Weights of a small transformer language model.
Training: a variant of SOAP for these matrices, 300M tokens.
Each number is 128 + 32 x the weight over the matrix's rms, rounded and kept within 0 to 255. Layers, rows and columns count from 0.

# layer 12 attention query, 128x128, rms 0.173, rows 0-9,32-41,64-73,96-105, columns 64-127
[[112 174 100  81  94  83 126 100 123 167  82 130 141 134 123 123 122  98 103 112 127 116  83 131 159 147 146 100 110 163 132 157 163 131 129 202 124  90 156 155 143 105 122 179 176 100 153 127 121  80 133 130  70 184  63  75  82 135 122 146 113 125 157 205]
 [112 147 116  92 144 158 110 136 168 134 146 156 150 138 110 101 149 136 134 143 136 160 110  84 170 104 131 194 119 100  74 108 110 108 157 120 117 104 142 112 138 131 138  91 131 108 155 119 164 165  81 109 165  87 148 168 142 101 129 134 132 139  68 107]
 [118 153 102 107 150 147 139 160 108 162 126 198 144 150  70 135 119  88 149 165 189  73 120 128 135 116 120 138 135  78 118 108  99 144 123 148 149 116  97 109  87 106 132 159 144  93 124 130 125 115  89 104 131 139 120 137 132 110 133 192 130 116 139 137]
 [ 99 126 132 126 135 131 103 101 139 123 173 154 115 102 150 109  99 168 146  91 116 118 123 150  91 108  93 124 107 176 111 137 130 106  94 161 117 104 103  97  82 149 168  67  56 120 145 215 106 129 105 108 152 101 137 160 163 158  98 162 101 124 196  83]
 [164 128 142  90 107 149  72  83 163 114 137 152  98  88 103 144  95 158 160 110 122 154  96 110 116  93 165  67 136 155 145 118 175 129  81 179  88  81 108 108 137  58 152 156 139 125 141 138 158 127 114 142 137 116 100 136 135 109  68 124  79 144 201 140]
 [178 143  93  99 105 150 138  83 153 123 108 162 142 119  87  88  94 154 148 145 104 107  95 108  85 160 101  70 134 193 190 164 123 127 122 142 148 113 116  83 121  90 164 134 153  77 188 105 139  56 113 117  87 108 148 165 110 117 112 142 109 150  96  87]
 [116 131 112  87  74 150 110  93 203  90 201 144 176 137 150 171 127 138 218 167 135 191 105 109 157 128  98  80 151 126 117  66 131 220 134 145 109 185 157 157 197 135 126 196 125 125 172 106  62 116 145 111 150 103 140 116 103  44 130 154  89 121 105 111]
 [140 101 172 150 103 102 108 118 128 137  93 116 127  96 112 186 141 126 144 160 142 200 114 105 104 108 173 142 173 124  93 137 132 195 160 138 161 103 148 177 143 174 134 157  91 162 193 122  85 166 113 163 129 120 109 120 166 150 136 153 102 150 163 145]
 [ 84  80 116 110 165 133 141 150 135  94 153 140 134 160  93 144 165 101 124 128 148 131 125 133 190 146 124 109 128 140 128 103 161 121 120 136 152 114 136 134 132 158 112 134 140 183 132 110 143 121 114 139 139 122 125 124 101 108 153 115 105 159 142 146]
 [ 71 143 130 121 128 125  86 115 100 175 114 115 125  82 141  68  61  95 123 158  90 126 142 146 131 149 138 147 123 129 146 112 178 134 155 102 122  98  96  93 116  81 155 129 122  85 121 129 123  84 151 149 112 109 105 163 134 194 148 103 117 176 110 128]
 [114 113 125 104 159 121 121 116 121 128 122 120 131 148 138 118 128 116 108 125 146 123 113 142 118 113 122 138 169 143 141 101 132 156 131  94 117 134 129 141 128 114 135 125 104 127 137 143 145 157 115 118 119 118 125 147 114 126 124 150 147 116 142 113]
 [124 125 105 152 104 113 144 129 121 127 115 121 133  95 124 127 144 153 119 140 111 117 160 132 114 119 113 119 112 152 114 154 130 136 106 131 114 135 147 139 119 137  98 146 138 126 115 115 145 144 139 155 128 120 131 122 162 122 130 144 141 116 133 126]
 [142 114 114 124 144 104 154 142 134 111 121 119 128 109 101 131 123 153 131 143 123 102 150 131 176 129 150 115 110 118 104 119 144 127 116 134 124 141 134 109 114 167 110 151 145 156 131 125 151 106 146 154 155 113 115 115 113 110 118 119 149 128 132 125]
 [177 113 157 109 167  82 114 116 114 111 110  95 119 122 137 139 131 130 129 109 148 138  95 134 143 151 150 169 138 125  93 112 150 102 130 144 100 119 153  90 130 138 104 119 144 167 173 127 118 126 138 142 145 123 116 136 130 110 126 101 135 166 123 105]
 [127 166 116 122 174 146 111 124 137  98 129 113 114 118 142  91 138 133 152 173 133 141 113 119 113 127 111 142 139 117 118 142 183  99 131 148 115 121 124 100 154  80 125 107 117 153 198 141 104 133 115 107 112 110 165 127 112 124  85 128  84 150 104  68]
 [155 148 126 106 153 154 146 119 127 114 100 113 122 194 173  98 158 111 133 124 137 141 110 117 110 148 133 117 158 131 140 140 184  92  93 161 103 128 113  96 125  93 124 104 124 144 215 134 152 138 106 101 123 131 148 142 128 129 102 126 103 147 138 105]
 [131 114 141 148 140  93 126 133 169 115 160 136 130  82  91 163  80 153 121 122 128 119 142 144 140 133 137 144 119 137 117  98  57 111 138 121 154  91 155 133 113 195 134 171 149 126  53 113 100 109 149 140 154 108  69 114 154 123 155 134 167 142 121 146]
 [ 56 129 103 123 112 100 134 140 102 146 130 107 126  70  94 124 100 114  64 110 141  98 137 126 171 130 135 144  78 130 135 113  82 173 143  97 168 103 154 148  87 170 132 157 155 123  31 105 164  89 141 157 123 129  81  95 128 134 146 149 181 133  97 132]
 [149  90  93  81 122 125 123  72 102 112 122 142 132 123 131 180 169 176 179  82 107  95 137 119 144 140  61 116 133 145 116 124 162 117 118 128  96 106 179 134  96 153  83 147 125 107 174 177 135 175 128 133 153 114 185 112 160  98 109 178 155  54 148 123]
 [ 99 184  51  77 112 150  68 121 168 135 104 117 148 171 104 108 127 124   0  59 153 123 199  96  90 129 142 165  88 155 182 211 173  60 138 117 146 184 186 137 107  76 146  93 121 151  68 151 128 105 106  92 116 168  35 152 194 149 158 142 107 157 188  58]
 [100 102 154 131 162 141 136 126 169 113 158 143 131 124 116  88  91 117 112 152 136 136  92 108 110 132 124 146 139 129 152 119 114  95 161 122 167 135  80 100 122 124 137 105 178 125 170 135  99 161 126 152 115  98 119 169 132 111 172 147 124 131  86 129]
 [127  80  93 107  89 126 132 137 130 129 107 163 158 133 125 153 148 140 125 120 106 143 129 134 125 152 144 123 104 141 176 147 102 143 145 107 138 116 146 151 165 137  97  97 119 150 147 119 153 104 125 156 145 121 150 121 138 119 139 172 133 146 140 141]
 [134 138  86  85 118  94 123 159 122 118 113 129 131 115  97 183 139 148 164 114 117 108  82 121 158 106 121 187 144 101 108 113 112 142 125 124 133 125 141 126 122 154 149 159 138 147 118 140 197 126 133 154 131  78 119 149 129  94 145 137 140 127 146 160]
 [164 180 115 139 130 133 126 112 136 100 129 121 163 100 114 140 141 139 139 135 144 175 102 103 135 130 144 217 141 149 129 119 166 131  90 122 125  79 188 123 170 139 148 155 130 162 144 130 154 141 132 117 134 114  99 152 110 104  89 148 127 125 153 127]
 [166 168 149 125 192 147 116 115 145  84 144 132 121 147 126  46 138 137 124 136 142 211 132 116  84 122 124 148  95 124 114 134 170  96  99 155 109  81 136 119 125  95 176 156 124 104 198 134 153 136 107 103 116 137 156 197  86 109  86 129  99 126 141  75]
 [149 174 117 134 125 160 135 142 139 142 122 118 143 224 165  86 146  99 103 135 119 147 114 116  77 143 135 154 124 150 116 175 181 134 116 151 111 149 108 125 158  64 155  91 110 142 216 153 151 163 104 112  92 145 136 182  75 126 116  93  99 121 141 101]
 [123 105 140 171 136 104 127 116 216 151 128 106 145  62  97 187  81 156 142 148 169  89 138 118 146 187 158 152 138 123  68  92  69 128 126 121 159 107 172  83 150 205 152 170 123 127  88 102 129  97 169 177 139 116 103 141 165 127 146 111 180 152 123 163]
 [ 93 148  84 177 101 113 122 165 117 158 144 130 115  59 104 135 119  97 133 130  81  73 132 118 178 171 199 115  79 135 139 108  85 141 154  94 164 115 198 154 112 145  92 120 170 142  38 141 139  84 143 157 158  99  98  99 168 132 172 199 189  94  43 131]
 [176  54 146 119 138  82 162 108  95 111 160 107 143 126 111 193 151 161 180 100 136  82 157 141 129  99  96  94 169 168 136 177 128 150 132 113 125 156 174 153  60 129 121 137 141 160 164 144 103 211 115 106 135 100 163 124 124 115 155 127 138  52 140 140]
 [ 43 123  51 120 131 182  43 160  91 139  94 179 142 188 118 120 170  64  70 110 110  81 156 113  99 133 118 164  78 145 199 177 157  76 178  83 152 198 116 115 106  27  94  90 122 107  92 106 154 101 152 144  96 139  78 104  96 142 168 148 122 170 140 114]
 [ 72 107  79 109  98 130 102 116 119 150 117 142 137  79 134  83  85 115 158 112  93 114 158 142 122  79  97 145 118 138 153 117 137 156 175 167 128  97 114 175 149  99 169 130 114 117  82 136 155 133 106 142 102 128 140 118 136 147 206 128 117 150  88 182]
 [135 162 152 121 126 158 200  82 125 137 155 169 125 173  79 155 128 165 181 104 176 165 116 122 138 119 132 139 117 127 137 152 122 152 110 132 159 123 111 135 135  95 104 162 119 108 109 118 154 150 159 114 174 134  83 108 179  91 119 190  96 145 111 158]
 [158 160 155  96 107  98 155 140 133  76 176 151 133 145  64 136 105 165 155 107 178 169 113 120 172  82  98 139 107 134  84 171 186 118 145 116 112  95 115 106 132  91 115 129 155 118 111  89  98 126 162 138 128  82  90  94 177 117  73 185 107 176 171 159]
 [197  93 161 131 144 104 132  90 126 141 131 107 107 117  98 123 104 142 177 101 117 157 125 164 141 158 148 156 178 147 135 125 137 152 164 180 142  71 121 150 141  74 160  92 109 105 177 126  57 106  97 118 157  93  94 174 139 178  86 152 158 200 177 108]
 [168 164 141  86 145 104  91 146 128 131 125 174 151 164 111 141 129 177 193  83 151 158 160 136 119 172  85 127 114 197 141 158 162  81 146 138  55 135 168 118 143  76 138 140 160 105 101 174 170 118 131 131 122 122 111 189 189 120  93 175 112 159 146  57]
 [195 152 126 142 153 103 142 116 209 167 170 192 138 105  85  72  75 147 128 111 120 120 123 145  90 168 141 132 163 184 171 164 158  68 103 105 125 143 115  79 143  96 143 148 204  90 127 147 164 110 114 154 119  76 125 182 140 108 179 183 118 143 117 151]
 [143  49 151  55 146 145 189 117 122 174 144 143 114  97  90 152 119 122 202 187 142 125 128 131 136  94 128  86 130  67 134  90 106 119 142 148 197  83  97 130 102 166 133 187  91 142  89 182  93 143 160 154 116  94  77 100 119  91 159 168 138 152 126 122]
 [122 111 165 113 116 135 181 164 104 159 110  97 138  97 132 166 169 111 126 189 172 118 141 148 148  67 134 120 147 100 125 129 109 178 110 115 124 123 139 166 102 208 153 161 104  98 111 133 131 116 112 135 165 167 125 100  98 103 178  93 166 186 146 165]
 [140  96 107 129  85 103 138 115 134 143 110 126 150 116 146 133  99 128 179 201  88 103 102 108 181 154 114 113 145 121 105 184 145 172  94 114 144  94 113 157 119 203 103 140 118 178 122 200 159 157 148 110 140 113 131  29 155  77 156 139 169  93 102 120]
 [144 185 167 114 130 101  54 125 160  73 187 155 114 176  97 109 158 154  94  77 135 176 129  95 108 129 112 134 129 130 161 138 187 100 144 120 184 131 126 123 110  19 158 114 144 107 103 108  98  86  83 152  57 172  85 128 116 173  97 159 120 163 171 104]]
# layer 12 attention key, 32x128, rms 0.156, rows 0-8, columns 64-127
[[101 115 121 141 124 140 152 146 114 145 115 122 123 140 136 145 130 114 105 144 140 130 114 154  94 123 155 135 133 110 119 142 103  98 135 127 137 148 128 138 134 157 124 132 136 159 113 126 103 123 134 103 144 103 126 126 142 115 137 124 150 103 124  86]
 [146 131 116 112 137  97 140 112 148 123 134 123 123 113 140  90 119 155 128 126 144 157 120 116 126 112 125 121 127 119 124 137 155 133 111 123 120 130 130 106 128 133 132 117 134 139 131 116 120 105 121 123 104 119 131 131 103 140  98 112 121 130 136 112]
 [127 110 135 152 145 129 105 106 130 116 142 120 106 116 144 112 111 145 118 142 163 120 112 123 104  99 111 117 108 157 124 120 144 153 149 128 110 126 155 140 128 126 102 115 133 120 160 135 130  93 113 146 118 110 117 143 132 134 132 118 125 109 106 134]
 [122 117 122  87 133 128 163 118 137  92 137 134 113 137 159 136 109 123 141 155 142 134  99 120 156 110 107 127 112 163 164 118 156 151 124 138  85  94 149 112  97 141 136 149 137 125 168 152 120 121 132 144 106 141 119 148 119  97 140 128  97 133 145 144]
 [150 115 106 107 142 118 135 103 142 127 122 118 114 106 132 113 115 152 130 110 144 128 110  86 144  85 154 134 130 156 163 117 160 102 112 120 117  88 119 114 111 121 115  72 151 142 153 118 105 124 115 127 124 123 129 112 124 105 112 153 118 128 135 163]
 [102 148 150 108 124 120 115  86 133 134  77 141 139 126 137 157 147 149 166 102 154 101 129 140 165 119  98 104 101 135 119 129 160 150  97 137  99  94 162 163 110 111 130 122 139 127 205 116 163 130 135 125 146 111 142 124 126 131  88 146 108 101 106 146]
 [140 183 127 132 143  81  92 165 135 116 104 167 126 105 128 136 147 152 111 159 203  94 109 148 118  87 147 133 153  88  72 142 112 140 133 131 100 148 173 132 119 172 156 120 152 198 104 115 183  83  90 138 155  71 102 131 158 127 154 107 141 141  99 174]
 [122 139 102 184 157 146 126 157 158 108 111 159 122 138 137 140  83 105 112 131 139  82  98 140 126  75 104 106 166 123 126 106 129 111 105 140 104 165 177 135 131 120  76 138 125 195 144  67  98 128 115 154 114 105 139 177 108 136 128 136 109 117 114 156]
 [149 143  93 136 140 136  91 138 122  85 122 171 135 153 121 117 150  91 104 115 122 167 194  45 144  54 142 177  81 129 163 154 206 105 166 137 106 165 151  85 125  74 108 168 128 219 148  70 184 173  68 169 126 220 131 154 114 162 143 160 118 166 158 132]]